config.toml
d_mlp = 768
init_std_o = 0.00905
init_std_down = 0.00905
optimizer = "soap_variant"
beta1 = 0.95
batch_tokens = [16384, 32768]
Each number is 128 + 32 x the weight over the matrix's rms, rounded and kept within 0 to 255. Layers, rows and columns count from 0.

# layer 4 MLP up, 768x192, rms 0.0826, rows 667-735, columns 144-191
[[128  86 136 167 171  88 116  95 121  84  91 136 128 143 145  72 153 137 145 145 174  98 161 138 110 134 128  97 155 139 103 115 148 146  99  86 153 130  68 120 121 132 133 103 142 146 133 115]
 [128 107 115 175  97  59 174 151 137 111  63 153 134 178 138  94  90 139 154 139  83 134 146  87 166 127 120 111 101 174 153 145 103 150 100 118 148  97 127  98 140 181 152 147 159 153  94  97]
 [ 98 149 148 174 120 114 116 124  75 121 116  92 176 148 115 138 155 124 127 137  97  74 194 115 121 134  43 116  96 101  90 114 128 156 107  88 115 138 168  97 147 133 191 171 136 138 166 145]
 [150 137 106 116 175 184 110 119 120  87 159  60  92 125 108 132 120 214 128 125 107 167 159  24 112 140 130 127 106 119 171 156 166 128 104 152 146 100 157  98 127 119  77 140 121  91  84 126]
 [160 130 187 181 113 116 155 101 154 159 162 190 109 110  86 118 153 163 131 108 115 141 170 159 145 111 137  83 152  92 118 164 178 121 127  79 131 122  98 160 199 136 117 129 139 130 114 114]
 [148 138 123  90  84 112 128  85 122 172 178 132 180 113  93 164 104 140  76 110 151 117 165  96 183 154  86 141 125 122 113 150 167 132 137  98  97  79 120 123  90 110 138 100 104 114 113  71]
 [ 90  88 126 126 142 106 126 152 119 161  90  93 100 107 131  93  89 118 148 114 100 100 147 187 132 153 108 142  87 125 130 109  66 128 111 123  71 170 142 165 149 129 139  98 114 119 152 122]
 [168 100 112 171  90 144 111 159  85 111  98 142 130 162 108 131 134 147  51 198  71 146 158  87  84 110 187 116 153  90 200 114 101 114 135  44 144  79 180 142 169 157  76  86  82 128  81 174]
 [115  76  91 137 173 108 131  65 121  64 154 117 132 159 129 106 148 127 144  51 167 131 114 142 143 143 167  59 164 128 195 147  54  94 157 122 133 104 130 154 136 201 109 166 134 138  97 105]
 [145 183  85 114 182 168 136 133 141  58  92  70 191 168 127 122  86 133 147 151  96 129 137 179 168 150 161 174 173 119 139 108 130 125 138 107  42 133 119 146 115 164 128 117 137 116 120  80]
 [129  81 145 116 159 136 116 183  79 147 159 133 169 171 144 124  63 150 164 135  86 137 156 115 126 107 167 117 126 120 139 163 150 137 123 154  66 127 109 151  72  95  93 171 160 125 113 125]
 [ 45 152 116  85 135 128 161 133  95 152  70 131 172 153 122  93  82  84 104 110 115 136 109 162 101 110 111  85 159 128 117 130  99 138 132 123 126 106 185 108  92 119 167  89 122 128  91 150]
 [137 146 103 113 136 144 135 140 100 207  99 135 161 122 122 134 173 151 124  86  89 117 145 166  83 115 186 134 119 165 147 176 137 208  40 142 100 136 100 192 130 152 139 137  98 107 161  83]
 [113 120  89 111 127 162 141  85 113 155 153 102 127 116 125  96 132 104 134 182 183 150 127 162  70 165 112 150  71 130 137 232 112 120 144 144 154 158  65  91 127  77 111 165 116  84 122 144]
 [151 129 147  87 101 101 166 117 143 116 137 125 103 181 132  82 140  63 204 120 125 129 136 172  97 141 100 121 154 104 129 174  82 174 126  96 140 103 141 172 133 146 189 181 118 119 116  86]
 [ 62 139 138 152 175 161 131 116 135  94 145 153 111 160 162 100  94 111 102 129 132 162 127 128  91 108 138 122 193 141 132 143 108 149  98 156 192 102 149  77 129 166 155  95 131  87 189  95]
 [145  65 151 122 127 115 113 104 133 142 161 151 158  66 149 143 104 165  67  59 150  91 134 148 155  99  94 134 128 114 150 118 134 142 157 113  98 113 113 105 159 129 138 146 144 153  94 158]
 [ 69  85 175 114  92 172 151 150  81 183 182 162 140 119  68 164 142 183 164  85 148 151 133 119 167 116 140 108 137 110 183 160  90   0 140 149 109 101 134 167  88 211  64 179 173 123 158 139]
 [166 164  79  82  86 118  62 195 180 124 122 140 109  59 129 120 134 197 192 131 124 123 151 156 101 228 154 119 113 107 133 155 101 134 128 140 108 126 111  70 168 132 109 165 157 135 165 151]
 [182  83 161 163  80 134 127 131 131 109  69 153 109 100  81 175 110 126  97 104 132 105 149 103 134 102  99 172 161 157  81 154  90 180  92 125 153 163 161 150 130 138 152 144 146 121 187  94]
 [100 185 104 119  99 124  89  93 156 130 116 176 110 137  84 171  94 122  49  98 149 110 140 112  95  98 164 141 136 171 151 136  69 112 135 147 180 111 146 131 146 131 103  56  79 124 121 111]
 [150 124 206 121 168 142 118 171  98 120 157 112 145  83 161 109 104 119 153  86 161 122 126  75 139 162 144 106 154 173  91 126 165 174 106 115 131 176 103 118 151 193 151  71 155 166 222 125]
 [147 148  92 104 109 147 160 127  82  93 108 117 139 145 111 134 175 101 170  69 137 111 179 123  62 119 134 122 133 148  84  91 134 104 168 105 127 138 138  91 115 170  62 116  74 198 123 165]
 [129  30 202  38 115 167  57  98  95  73 143 102  97  49 141 157 114 113  70 121 200 163 134  92 157 150 137 190 120  95  98  94 149 120 114 159 172  96 161 155 130 130 145 149 166 178 146 121]
 [111 126 127 163 122 110 172 159  58  89  78 136 182 100 103 185 175 181  78 101 127  97 156 151  67 127  89 130 148 102 220  61  87 141 113 121 137 134 127 139 181 201  88 170  92 140 168 130]
 [111 155 112  93  69 126  95 128 160 145  56  91 143 155 142 115 151 143 116 106 162  95 130 135 105 131 105 116 132 100  99 115 122 132 202 127 108 172 162 131  79 139 143 140 153 178 121  81]
 [112 152 123 137 119 125  66 138 122 131 107 125 145 133 165 106 168 122 151 192 128  92 156 116 106 144 117  91 138 162  87 159 175  66 101 189  60 202 141 115 206 180 115 150 107 150 121  92]
 [152 132  99  99 150 190 108  74 139 148 144 160 123 111 138 111 186 121  79 149 102 121 188  75 109 171  93 106  96 139 140 153  67 147 143 163 189 151 165 160 132 146  97 129 162 139  91 115]
 [104 174 178  65  85 121 157 140 134  92 167  59 137 184 152  86 117 137 124 112 159 172  85 152 155  95 133 155 117 177 133 117 124 120  78 138 131 101 162 133  91 143  73  48 139 155 128 113]
 [139  99  92 135 168 128 131  99  87 120 158 133 210 120 102  35 134 136 176  96 163 137  85 187 116 142 132 179 120 143  94 145 178 151 138 151  93 108 107 144 170 132 171 158 148  80  99  84]
 [127 181 149 127 121 141 189 143 134  84 203 138 115 143 101 102 126 125  97 152 122  62  94 132  91 143  80 178  66 113 100  65 114 137 116  59 161 131 104 136 180 101 152  71  84 109  97 158]
 [130 136 140 144 147 114 149 157 151  96 121 128 144  98 112 154 140 146  98 121 106 184 131 116 107 106 156  91 161 124  89 115  73 198  97 144 130 144 139 108 143 103 127 149 107 133  65 127]
 [157  84 144  97 118 138 110 160 123 234 125 151  83  97 112 148 121 134  67 149 185  27 107 135 124 117 125 163 126 132 120 105 123  89  64 119 146 150 152 128 123 101 100 154 155  85 143  80]
 [121 217  69 115 102 113 104 131 112 135 118 158 184 166 128 137 125 130 163 150 151 130 114 174 138  97 145 119 140 134 108 138 151 164 143 123 135 118 167 128 116  97 139 104 124 210 113 156]
 [125 163 192  71  97 103 105 164 103 160 126 131 135 135 146 168 125 167 119 136 120 169 152 159  31 169 145 134  79 112 172 166 204 115 180  90 142  45  44  88 164 137 102 152 155 139 139 126]
 [ 77 118 173 193 160 135  72 130 101 146 127 149 124 189 120 173  61 135 168 150 146 155 156 155 138 127 132 144 159 157 205 201 105 126 136 137 119 100  87  93 110  72 177 161 102 100 209 157]
 [ 89 164 101 170 128 142 120 152 125  46  94 133 148 139 130 120 154  95 124 142  47  80 165 223  87 112 176 166 187 155 139 193 134 218 118 126  60 142 203  94 127 139 116 137 108 151 111  97]
 [163 155 145  95 109 112 127  72  96 171 158 115 156 121 172 108 113 155 140 142 178 171 114 116 114 166 154 138 165  51 118 144 109  82 115 134 117  87 183  92  94 136 162 115 151  88  86 103]
 [160 118 179 122 191 149  92 222  78 135 170 114  98 118 162 113 169 102 119 153 151  88  90 161 119 157 181 120 128  95 130 160 147  83 104  97 179 142 170  96 153 119 103 168 186  98 106  94]
 [184  93 146 151 108 124  94 115 112 151 112 111 117 144 113 110 136  76 182  42 168 110 107 226 123 108 146 105 161 191 123 139 130 149 113 161 139 131 145 171 144 127 165 150 126 111 104 125]
 [116 160 137 127  96 182  81  88 107 138  97 107  99  95 143  85 153 138 142 191 111 106  80 135 114 149 164 173 137  81  94 161 150 129 115 168 182 122 173 126 155 125 112 130 127 131 152 131]
 [114 168  68 111 123 165 101 133 122 174 118 169 183 140 141  60 100 143 131 102 129 106 124 121 150 119 180 177 117 139 116 144 113 162 138 142 166 126 129 128 159 193 135 144 105 143 112 131]
 [175  68 143 130 102 126 119  81 138  62 138 131 106  93  66 107 148 131 205 148 115 142  97 107  99 106 120 132  93 173 139 107 159 123 149 100 120 140  85 140 108 125 142  77 111 125  63 192]
 [156 134 113 153 102 132 140 127  87 104 154 105 141  95 145  93 136 126 153 177 127 101 110  72  95 136 176 119 134 113 171  89  41 133  79 117 154 140 177  97 163 115 191 130  88 102 143 135]
 [ 99 141 163 189  80 117 108 142 117 148 129 125 126 115 123 102  90 105 128 128 145 149  83  62 126 204 129 126 183 138 120 128 121 135 134 145  99 108 125 111 120 123 107 120 130 114 145 153]
 [125 139 131 132 150 142 142 165 125 159 156 138 149  65 174 111  64 100 126 112 119 140 173  91 143 126 136 148 184 159  93 144 149 149  97 113  51 148 160 156 112 182 166 132 123  84 110  83]
 [101 100 181 165 125 165 208 194 138 104 124 108 111  97 125 105 123  83 181  97 134 141  70 154 143 109  57 150 117  96  88 146  65 148  64 120 151 130 144 138 145  67 101 135  95 110 114  91]
 [129 144 106 116 194 112 111 101 147 105 155 123 120 187 137 106 120 147 103  96 177  88 117 138 123 136  99 128  76  95 108 122  92 141 133 197 173 123 110 111 161 120  85  61 103 147  60 148]
 [137 154 152  90 137  97  80 120 148 116 188 161 154  70 163 131  83 137 171 129 104  94 146 133 171 106 120  92 202 169 202 147 119 117 192 107 167 121 110 128  99 150  75 106  98  99 171 152]
 [139 120 178 121 122 142  71 159 119 129 150 137 136 126 104 156 111 154 108  96 158 110 161 113  64 146 110 144 103 115 130 153 144 125 131 207 129 130  93 104 117 113 133 132 114 158 165 120]
 [ 84 105 101 122 160 105 130 128 192 176 133 140 163 139 153 159 169 139 147 148 144 123 109  82 104 171 115 143 139 158 166 203 115 127 147 158 168 131  98 119  84 101 127 126  35 111 114 129]
 [167 119 167 140 138 117  83 158 115 102 137 119  99  57 160 109 136 177  40  85 165 106  99 168 125  93 111 124 137 127 167 151 138 116 165  95  75 166  50 125 104 102 116 168 133 144 149  82]
 [171 122 171 129 129 109 146 163 165 140 131 177 122 116 151 137 109 106 129 108 134 116 140  54  87  97 120 160 133 124 121 121 118 120  97  99 132 180 175 183 155 137 111 116 108 189 110  99]
 [130 134  83 109 177 167 149 110  95 112  75 100 111 170 123  53  87 182 136 122 158 126 119 143 117 175 138 113 178 165 140 132 131 127 100 112 155  85  90 158 156 160 161 162 113  86 167  45]
 [106 126 103 106 123 123 126  87 112 145 105 115 169 141 112 177 153  99 119  89 133 177 132 166 139 104 149 114 155 114 144 139  92 123 131  86  97 121 114 134 138 155  86 172 127 181  63 110]
 [142 120 154  76 200 127  67 158 139 102 100 101 172 145 120 118 160  81 162 103  97 109 118 155 141 143 139 120  70 136 128 123  75 151 167 114 134 116 145 156 156  71 131  73 130 165 146 131]
 [132 163 138 124 103 137 131 129 118  98 134 146  75 119 160 119  92 153 123 144 217 143 131  76 129 180  97 106 162 156 115 159 147 164 125  69 171  85 110 139 109 108 184 134 161  73 171  91]
 [137 127 154  74 135 126 161 134  95 118 129 162 102 176 131 151  63 103  42 187 128 136 176  86 137 103 105 151  88 122  86 138 142 122 148  97 129 145 167 107 120 147 147  83 113 126 116 156]
 [177 126 138 117 155 185 161 109 121 146 117 146  89 121  91 110 130 150 180 110 127 189 135 158 114  99 150 103 167 140 129 147 138 151 151 125 111 121 165 160 112  98 151 144 127 125 202 119]
 [116 110 119 130 101 144 142 143 129 152 144 130 105 151 157 145 118 142 129 128 111 132 109 151 113 134 113 154 136 137  94 119 147 140 153 117  96 125  97 134 143 114 116  95 135 154 106 117]
 [147 165 151 107 115 140 137 139  79  93 114 151  89 135 157 139  77 105  93 173 157  92 104  32  78 201 114 165  97  97 118 105  56 169 173 128  50 162 122 144 124  58 118  86 125 122 107 165]
 [124 135 127 205 161 200  82 156  66 120 122 111 147 124 151 117 166 107 117 122 104  78 104 153 165 139 158  81  78 139 138 148  95  91 137 142  96 102 121  96 142 116 152  88 100 172 140 146]
 [125  83 130 107 134 254 109 129 125 140 134  68  40 128 100 130 123 154 113 111 114 189  80 140 135 140 139 122 127 116 154 129 138  99 119  71 103 138 134 165 107 143 138 141  76  93 124 158]
 [120 181 183 124 133  60 106 155 125 129 124 150  97 159 166 122 131 165  92 177  73 110 116  25 128 161 146 114 117 147 105 138 101  68  64  97 166 106 112 158 191 197  77 162  98 157 189  81]
 [128 146 123  94 158 138 156 212 106 199 107 120 117 108 141 138 109 118 101  86 147 148 177 172 122 130 100 137 120 191 112  59  83 198 138 124 147 151 151 146 112 143 187 108 134 136  80 125]
 [117 134 170  70 189 153  47 185 142  85  97 125 147 108  86  53 111 205  97 112 154 123 146  55  92 135  96 140 129 146 175  58 104  76 174  56 111 125 145  93 185  33 106  93 150 117 123 169]
 [ 96 142 177 125 139 125 158 183 191  98  95 193 152 147 182 137 107 136 168 180  67 124  99  73  85 148  89 105 103 142  67 161  92  76 106 128 133 111 148 164 173 140 154 124 153 120 161 122]
 [ 84 127 153  43 142 154 142 102 122 141 124  99 130 163 106 145 142 174 160  62 124 145 114  91 166 168 147 146 126 157  88 175 108 197 131 133  57 123 100 136 108 154 173  86 169 157 114 186]
 [119 140 106 107 129 106  71 119 129  69  96 147 114 130 101 136 129 101 110 135 117 147  76 115 103 146  94  51 106 156 152 137 149 112 142 102 107  89 142 131 164 135 142 129 101 111 121 129]]
# layer 4 MLP down (transposed), 768x192, rms 0.0533, rows 667-735, columns 144-191
[[ 64 110  87 123 181 135 111 121 117 125 126 155 134 101 142 120 186  39 151 154  92 205 112 103  95  93 132 101  77 132 138 183 153 150 125 181 147 107 152 120 104 107 158 142 127 141 104 126]
 [172 114 118 158 123 112  83 123 139 117 103 123 133 187 116 146 130 157  96 118 116 157 172 110 146 130 131 175  26 124 125 131 133  95  84 110 144 123 120 139 145 110 110 177 114 163 130 162]
 [103 115 146 142 152 139  96 101 120 172 142 125 147 153 148 133  96 120 121 146 110 122 136 150 130 141 110 110 118 160 112 136 115 168 125 128 104  83  65 105 157 102  86 167 166 162 154 144]
 [154 130 127 128 145  81 107  75 152 121 121  89 142 116  99  49 161 176 149 170 130 137 141 160 170 112 170 109 123 126 145 156 173 125  97  99  82 117 172 101  56 100 135 111 122 146 150 142]
 [116  45 160 139 145 158 211 145  95 123  81 139 132 175 119 120 177 160 140 150 124  96  89 138  93 160 151 127  59 145 119 174 171  76 134 106 164 103 118 132 146 108 117 121 153 153  92 142]
 [170 114 118 153 138 108 154 122 142 139 135 179 127 139 129  87 154  89 106  87  99 156 114  94 132 171 145 111  96 149 118  53  89 156 109 122 119 109 105 122 107 117 127 148 166 144 127 134]
 [104 197 157 129 149 172 148 125 146  58 147 136 115 141  82 191 146 171 117 170 105  91 119 120  99 187 155  99 165 125 145 145 136 118 104 219 137 147 122 151 127 142 118 163 180 164  68 179]
 [144 196 148 192 189 132  98 119 136 163  72  98 113 142 115 203 115 118 116 156 137 135 162  61 145 155  92  93 127  86 108 152  75 147 193 105 160 100  78 137 175 153  90 104 125 119  86 175]
 [170 122 153  97 128 145 141 165 178 109 159  38  92 204 137 107 113 113 127 141 213 110 119 152 143 146 136  83  80  88 118  97 107 121 132  99  76 127  94 159  83 143  97 161 148 229 133 120]
 [124 161  92 108  91 110 106  63 140 128  94 128 124 119 109 123  91 115 124 125 172 165 121  69 154 103 148 154 115 116 117 108 171 173  67 137 142 170 169 125 165 207 159 138 168  46 170 117]
 [103 183 120 111 130 169 173 116 118 145 153 110  68 177 121 117 100 123 118 171 145 131 114 155 150  99 150 114 116 145 141 149 103 118 105 132 168 167 110 127 124 109 136 134 174 117  90 133]
 [ 82  95 138 119 110  98 193 141 103 144 151 166  88 137  64 129 127 122 178 114 145 151 132 183 122 161 134 127 148 154  38 140 148 178 134 130 117 130 135 135 136 140 173  86 181 161  95 161]
 [210 103 191 151  88 138 176 133 112 152 176 146 126 104 125 159 140 135 164 171  71 127 105 111 132 133 135 127 183 175 157 121  89 117 210 141  75 148 155 156  88 124 144 126  97 127 194 101]
 [189 106 136 134 120 142  60 101 164 138 125 103  90 124 158 105 119  78 143 134 178 148 104  87 104 177 110 147  81 104 101 147 148 234  56 122 153 174 168 166 104 159 151 137 110 163 216 148]
 [176 128 162 168 147 117 102 184 104  73 148  85 160 158 135  83 157 119 133 199 156 127 110 124 128 179 131  95  46 110 212 154 125 115 127 115 102 138  84 150 116 112 193  79 182 122 115 144]
 [ 89 180 168 180 138 103 104 178 106  85 194 118 105 157 135 133 126  96 134 148 108 116 165 112 151  78  91  57 188 138 137  86  97  86 119 143 180 106 106  96 157 125 104 165 129 149  98 168]
 [177  93 108 162 131 136 141 138 144 137 109 161 132 140 111 156 159 135  86 111 128 118  87 133 112 135 109 122 134 132 129 160 122 133  70 172 164  75 123 126 124 128 137 115 185 119 134 112]
 [123 164 162 166 164 106 146 147 100 112 155   6  80  17  88 142 105 126 158 140 161  85 143 178 134 100 139 171  94 160 138 137 117 139 133 123 127 157 155 126 139 129 144 140 160  92 106 185]
 [150 137  40  91  87  82 115 151 104 186 168 115 142 104 139 159 115 169 135 154 203 106 170 205 129 152 127  99 114 146  80 155 223 102 106 138  89 134 143 138 149 123  87 138 145 125 128  90]
 [134  78 170 138  64 213 111 136 134 114 141 133 115 171 158 146  86 137 175 121 157 147 163 117 141 110 115 126 139 126 148 174 157 149 193 102  45  42 113 142 117 135 129 120  95  99 110  70]
 [ 86 166 140 170 112  79 141 133  69  94 136 147  99  94 109 178  90 151 119 158 112  58 110  73  57 155 120 114 118 108  76 140 112 145 166 148 167 132 106 108  73  98 141 110 140  94  63 112]
 [100 111 131 102 110 123 115 142 177 119 132 177 128  91 174 117 147 133 239  81 181 120 148  86 187  84 133  89 147 157  57 121 125 148 146  81 137  98 143 132 135 126 114 110  63 139 208 140]
 [148 158 162  76 111 119 123  98  71 111 115 145 130 145 101 147 117 164 141 128 101 142 159 123 125  88  43 106 144 175 178  90 159 114 113 153 105 158 151 187 127 117  42 141 155  69 145 129]
 [129  87 164 126 132 168 135 181 182 129  99 184 104 121 143 104 140 115  72 139 142 183 148 113  82  92  80 127 115 142 100 182 107 134 106 131 160 115 113 115 178 119 123 176 155 169 163  85]
 [162 126 126  99 133  83 118 122 132 118 118 127 121 122  96  93 131 122 169 106 136 178 112 108 159 119 137 120 122 154 124  46 129 173 132 157 123  88 140 144 114 124 159 151 101  84 125  92]
 [120 164 119 169 161 135  96  95 122 117 170 114 112 130 140  79 162 138 134 132 185 137 193 125 145 137 104  61 120  97 208 154 135 142 132  79 166  88 156  77 129 112 122 158 161 121  82 196]
 [162  97 116 181 110 191  92 162  83  99 165 120  96 115  99  82 117  73  83 118  67  96 130 105 122 145  67 137 135 103 135 114 112 170 189 123 126 189 121 129 135  88 131  89 180 132 118 129]
 [ 81  80  93 186 141 115  92 149 183 136 133 103 158 111 114  87  94 112 103 126 103 110 212 125 157  86  77  81 125 170 113  87 151  94  84 162 138 179 166 115 105 107 135 108  96 108 121 114]
 [ 62 147 133 102  73 106 124 135 142 167 114 162 208 126 121 107 105 149  92  79 111 137 175 156 118  99 101 142 117 140 124  89  85 135 102  86 135 135 164 156 136  60  99 136 164 116 110 144]
 [185  69 145  49 127  47 161  99 161 101 140 190 140 140 126 103 147 166 139 157 123  68 113 120  82 184  78 175 195 137 156 147 147 172  72  84 124 184 150 132 143 150  93 120 118 130 134  16]
 [130 131 162 182 119 134 136 168  50 138 118 166  68  89 130 176  62 151 123 109 121 115 108  90 148 149  88  77 155 145 135 154 156 108  99  74 120 105 172 103 139 130 103 108 111 130 203 103]
 [112 121 137 130 190 115 127 126 132 131 150 193 117 163 113 162 152  66 137 112 141 153  87 155 138 184 150 126 132 135 160 156 129 143 154 113  88  88 145 133 166 164 112 128 133  91 141 123]
 [136 107 124 153 157 193 155 137  98 194  93 146  89 151 142  59 194  87 198 126 148 122 159 154 166 124 136 152 174 103 126  83 161 124 141 137 135 166  93 126 132 104 154 106 111 140 155 109]
 [114  84 196 167 172  89 129 118 146 123 137 155 187 122 166 133 150 129  91 137 112 148  84  74 156 111  87  41 141 138 111 142 160 127  98  97 150 141 128  97 101  89 163  78  84 126 169 139]
 [153 133 156 186 166 111 112 133 193  85 116 125 154 121 145 120 159  78 118 169 106  48 124 175 176 126 115 141  59 144  85 132  79 139 159 181 157 112 109 117  82 117 129  87 124 200  68 165]
 [123  57 160 125  99 133 148  36 142 190  94 128  90 119 189 137 131 114 158 121 197 125  66  70 137 159  98 165  83 153 153 112  70 143  71 177 182 149  76 145 159 139 120 120  90 127 144 134]
 [124 127 146 113 128 106 146 109  59  83 104 118 101 130 108 128 151 121 129 172 119 110 152 153  94 166 130  59 126  86 123 135 148 115 106 142 119  89 133  55 111 123 156 175  56 122  73  55]
 [113  60 169 101  85 151 141 142  97  95  98 124 161 142 135 136  85 117 118 115 134  97 145  78  58  62 118  47 131 112 140  96 143  53  93 136 186 125 125  97 190 185  93 154 183 105 174 107]
 [123  92 144 189 137 128 185 137 113 113 110 117 125 158 123 101 131  81 100 101 144 171 154  86  66 150 122 122  51 152  87  93 115  95 131 133 102 148 164 107 116 125 132 157 159 145 184 134]
 [166 179 105 149 102 112 105 124  81 146  90 140  95 123 103 119 113 123 131 136  79 127 107  94 152 167 155 103 199 160  94  90  91 109 157 139  89 146 146 109 109 116 130 149 128 119 159 108]
 [156 153 130 109  70 143 171  73  89 156 161 162 152 137  84  43  93 106 111 115 137 163 154 125  89  96 137 108 155  72  62 139 161 126 115 124 116 125 155  85 129  67 109 163 102 105 145  56]
 [124 136  99  89 132 137 168  77 143 150 163 100  72 101 124 120 157 156  96 140 121 167 120 201 222 163 170 115 191  84 133  99 155 140 162 130 135 120 109 157 102 131  82 169  91 120 140  97]
 [162 147 158 135 112 136 101 189  98  60 105 114 139 129 121 150 154 158 147 129 132 150 103 126 139 110 105  78 110  57  90 168 163  97 179 120 135 125 140 146  78  99 147 136  53 173 143 115]
 [113 157 129  70  95  88  73 138 100 101 162 159 162 135 180  92 136 135 133 188 156 157  55 161 149 127 132 139 127 193  69 154 195  58  98 133 143 116 150 144 128 130 158 129 118 143 106 120]
 [100  98 136 113  98  78 121  43 162 181 140 141 129 164  99 104 129 109 161 151  87 132  88 161 136 118  93  91 122 121  79 142  83 168 123 147 104  65 155 119 106 152 134 119 105 150  68 151]
 [142 149 139 170 114 128 154  92 134 157  56 139 119 127 121 156  18 133 179  66 115 128 181 103 158 133 122 176 148 129  76 112  83 166 154  89 116  79 130  84 118 133 138 105 140  75 129  69]
 [ 95 169 103 173 178  98 151 148 166  71 150  81 136 143 147 157 122  84 181  76 122  67  75 179 175 150 133 162  68  87 137 149  78 120 103 169 145  68 118 172 150  73  41 116  87 107  98 150]
 [141 152 147  94 184 105  89  97 143 149 117 142 151 136 107  74  60 140 155 116 110 112 139 153 154 112 126 122  95 137 145 136 127 145 138 172 142 105 137 162 132 101 155 191 163 170 121  69]
 [ 78 148 105 153  83 149 115 180  85 130  49 168 105 162 149 131 156 140 100 125  80 131 135 172 130  83  89 167 164 181  58  91 177 106 102 121  63 152 124 119 210 150 160 133 128  82 149 179]
 [211  90 143 133  61 118 191 101 137 126 139 115  96 173 107  93 110 100 174 128 160  98 165 129 135 110  95 128 141 136 146 127 120  87 125 131 122 121 126  77 137 146 109 129 131 121 156 142]
 [102 170 130 179 150 150 209 162 167 143  99 115 169  76  97 101 106 132 122 180  73 151 120 134  85 158 194 140 160  95 133 150 126 139 146 157 126  90 139 102  79 110 103 123 112 153 131 172]
 [142 185  73  93  46 126 141 138 110 189 150  64 146 137 180  87  90 141 136 149 106 140 134 145  82 135 132 194 118 125 134  90 186 207 132 158 106 155 123 119 115 149 109 187 172 134  96 159]
 [ 98 189 136 133 107  76 112 111 135 123 118 135 142 132 174 157 145 109 165 123 160 129  57 133 136  57 155  98 144  88 135  76  79 166 177  78 136 102 170 172 160 120 146 161  70 103 117 139]
 [124 110 143  77 203 110  98 106 101 133  92 131  76 135 116 122 155 112 146 190  79 149 113 141 142 154 114 153 175  92  95 141 139 123 180  71 145 168 143 176  85 124 135 105 125  95 147  49]
 [180 119 109 136 183 189 128 137 128 120 131 180 143 144 120 122 111 117 159 123 155 141 183 126  82 184 114 161  82  95 140 149  98 125 141  68  90 139 116 111 153 117 158 152 120  99 126 158]
 [160 178 121 138 138 190  96  90 161 139 101  93 118 128 119 196 133 144 110 128 138 146 103 103 139 113  96 169 161  85 185 122  97 155 100 143 171 134 129 131  89 120  76 137 120 179 131 169]
 [ 84 163 118 109 112 119 113 100 163  73 136  66 136 105 144 144 111 131 137 129 161 129 139 186 202  98  94 124  72 111 151  48 147 154 163 192 121 116 130 110 109 131 191 161 148  62 128 160]
 [195 148 112 150 106 223 116 148 187 171 154 108 122 121 176 153 147 147 144 162  51 157 171 166 114 157 140 136 203 105  93 150  91 143 114  81  96 150 151 111  98 152 192 151  97 143 171 108]
 [145 170 121 112 114 155 153 114 146 157 114 152 150 114 143 150  84  94 128 108 107 165 109 153 135  96  99 138  92 179 115 108 132 129 145 140 118 132 123 135 126 125  94 134 118 144 140 121]
 [118 147 130 112  96 121 104 101 157 111 138 121 116 147 183 125 152 157 141  88 147 137 120 136 165 146 159 167  93 108 130  99 133 129 146 127 115 107 105  90 165  65 123 143 126 122 124  48]
 [ 96 181 135  70 112 120 105 115 142 167  78 157 155  96 136 102 158 166 125 144 122 147  46 104  99 157  90 175 114 100  62 185 145 105 173  59  72 206 100 113 137 119 129  87 134 126  94 121]
 [122 130 174 175 153 132 125 117 146 205  98 139 148 104 125  78 118 123 143 119  71 162  85 116 145 104 177 111  77 131 119  82  98 137 127 111  66 177 112 102 189  95 151 121 117 178 110  70]
 [125 126 101 142  76 203  74  82 121 163 135 113 109 157 161 142  55 107 100 190 146 110 109 123  80 115 123 114 170 101 165 107 164  82  93 127 125 113 131 166 180 166 157 126 170  91 161 156]
 [112  76 157  94  77  55 152 111 138  63 138  84 157 212 180  80 131 121  78 187 165  45 154 170 135 129 109 206  41 176 124 134  91 159 123 124 130 170 104 122  98 108 117 151 127 144 115 165]
 [118  95  90 173 120  87  98 170 109 164 144 143 159  85 146  86 124 101 177  89 151 166  53  79 125 113 160  93 103 122 135 163 121 174  77 135 196 184 196 156 187  97 122 105 164 142  90 136]
 [109 143 117  82 123 157 133 187 202 152 187 156 146  56 131 105 176 134  87 100  86 158 134  95 117 142  88 134 168 134 140  96 111 123  97  99 130  89 159 121 140  67 179 113 181 105 168 104]
 [111  73  92 145 146 153 157 157 136 169 163  99 140 163  87 165 139  83 149 119  90  98 142 122 105 118 122 147  89 159  98 103 153  78 101  97 149 204 133 112 106 144  46  79 139 150  90 180]
 [164 135 117  72  80 177 158 148 110 122 157 169 117  99 163 130 114 129 127  96 161 103 118 170 142 142  90 135  84 145 196  90 133 107 109 111 140 157  95 108 175 197 147  48 122 109 131  63]
 [117 183 133  79 170  98 125 120 124 190  80 140 133  78 118  98  84 132 151 162 137 132  95 129 103  99  62 119  62 111 121 147 122 120 119 146 129  73 153 144 114 164 116 178 135  95 152 105]]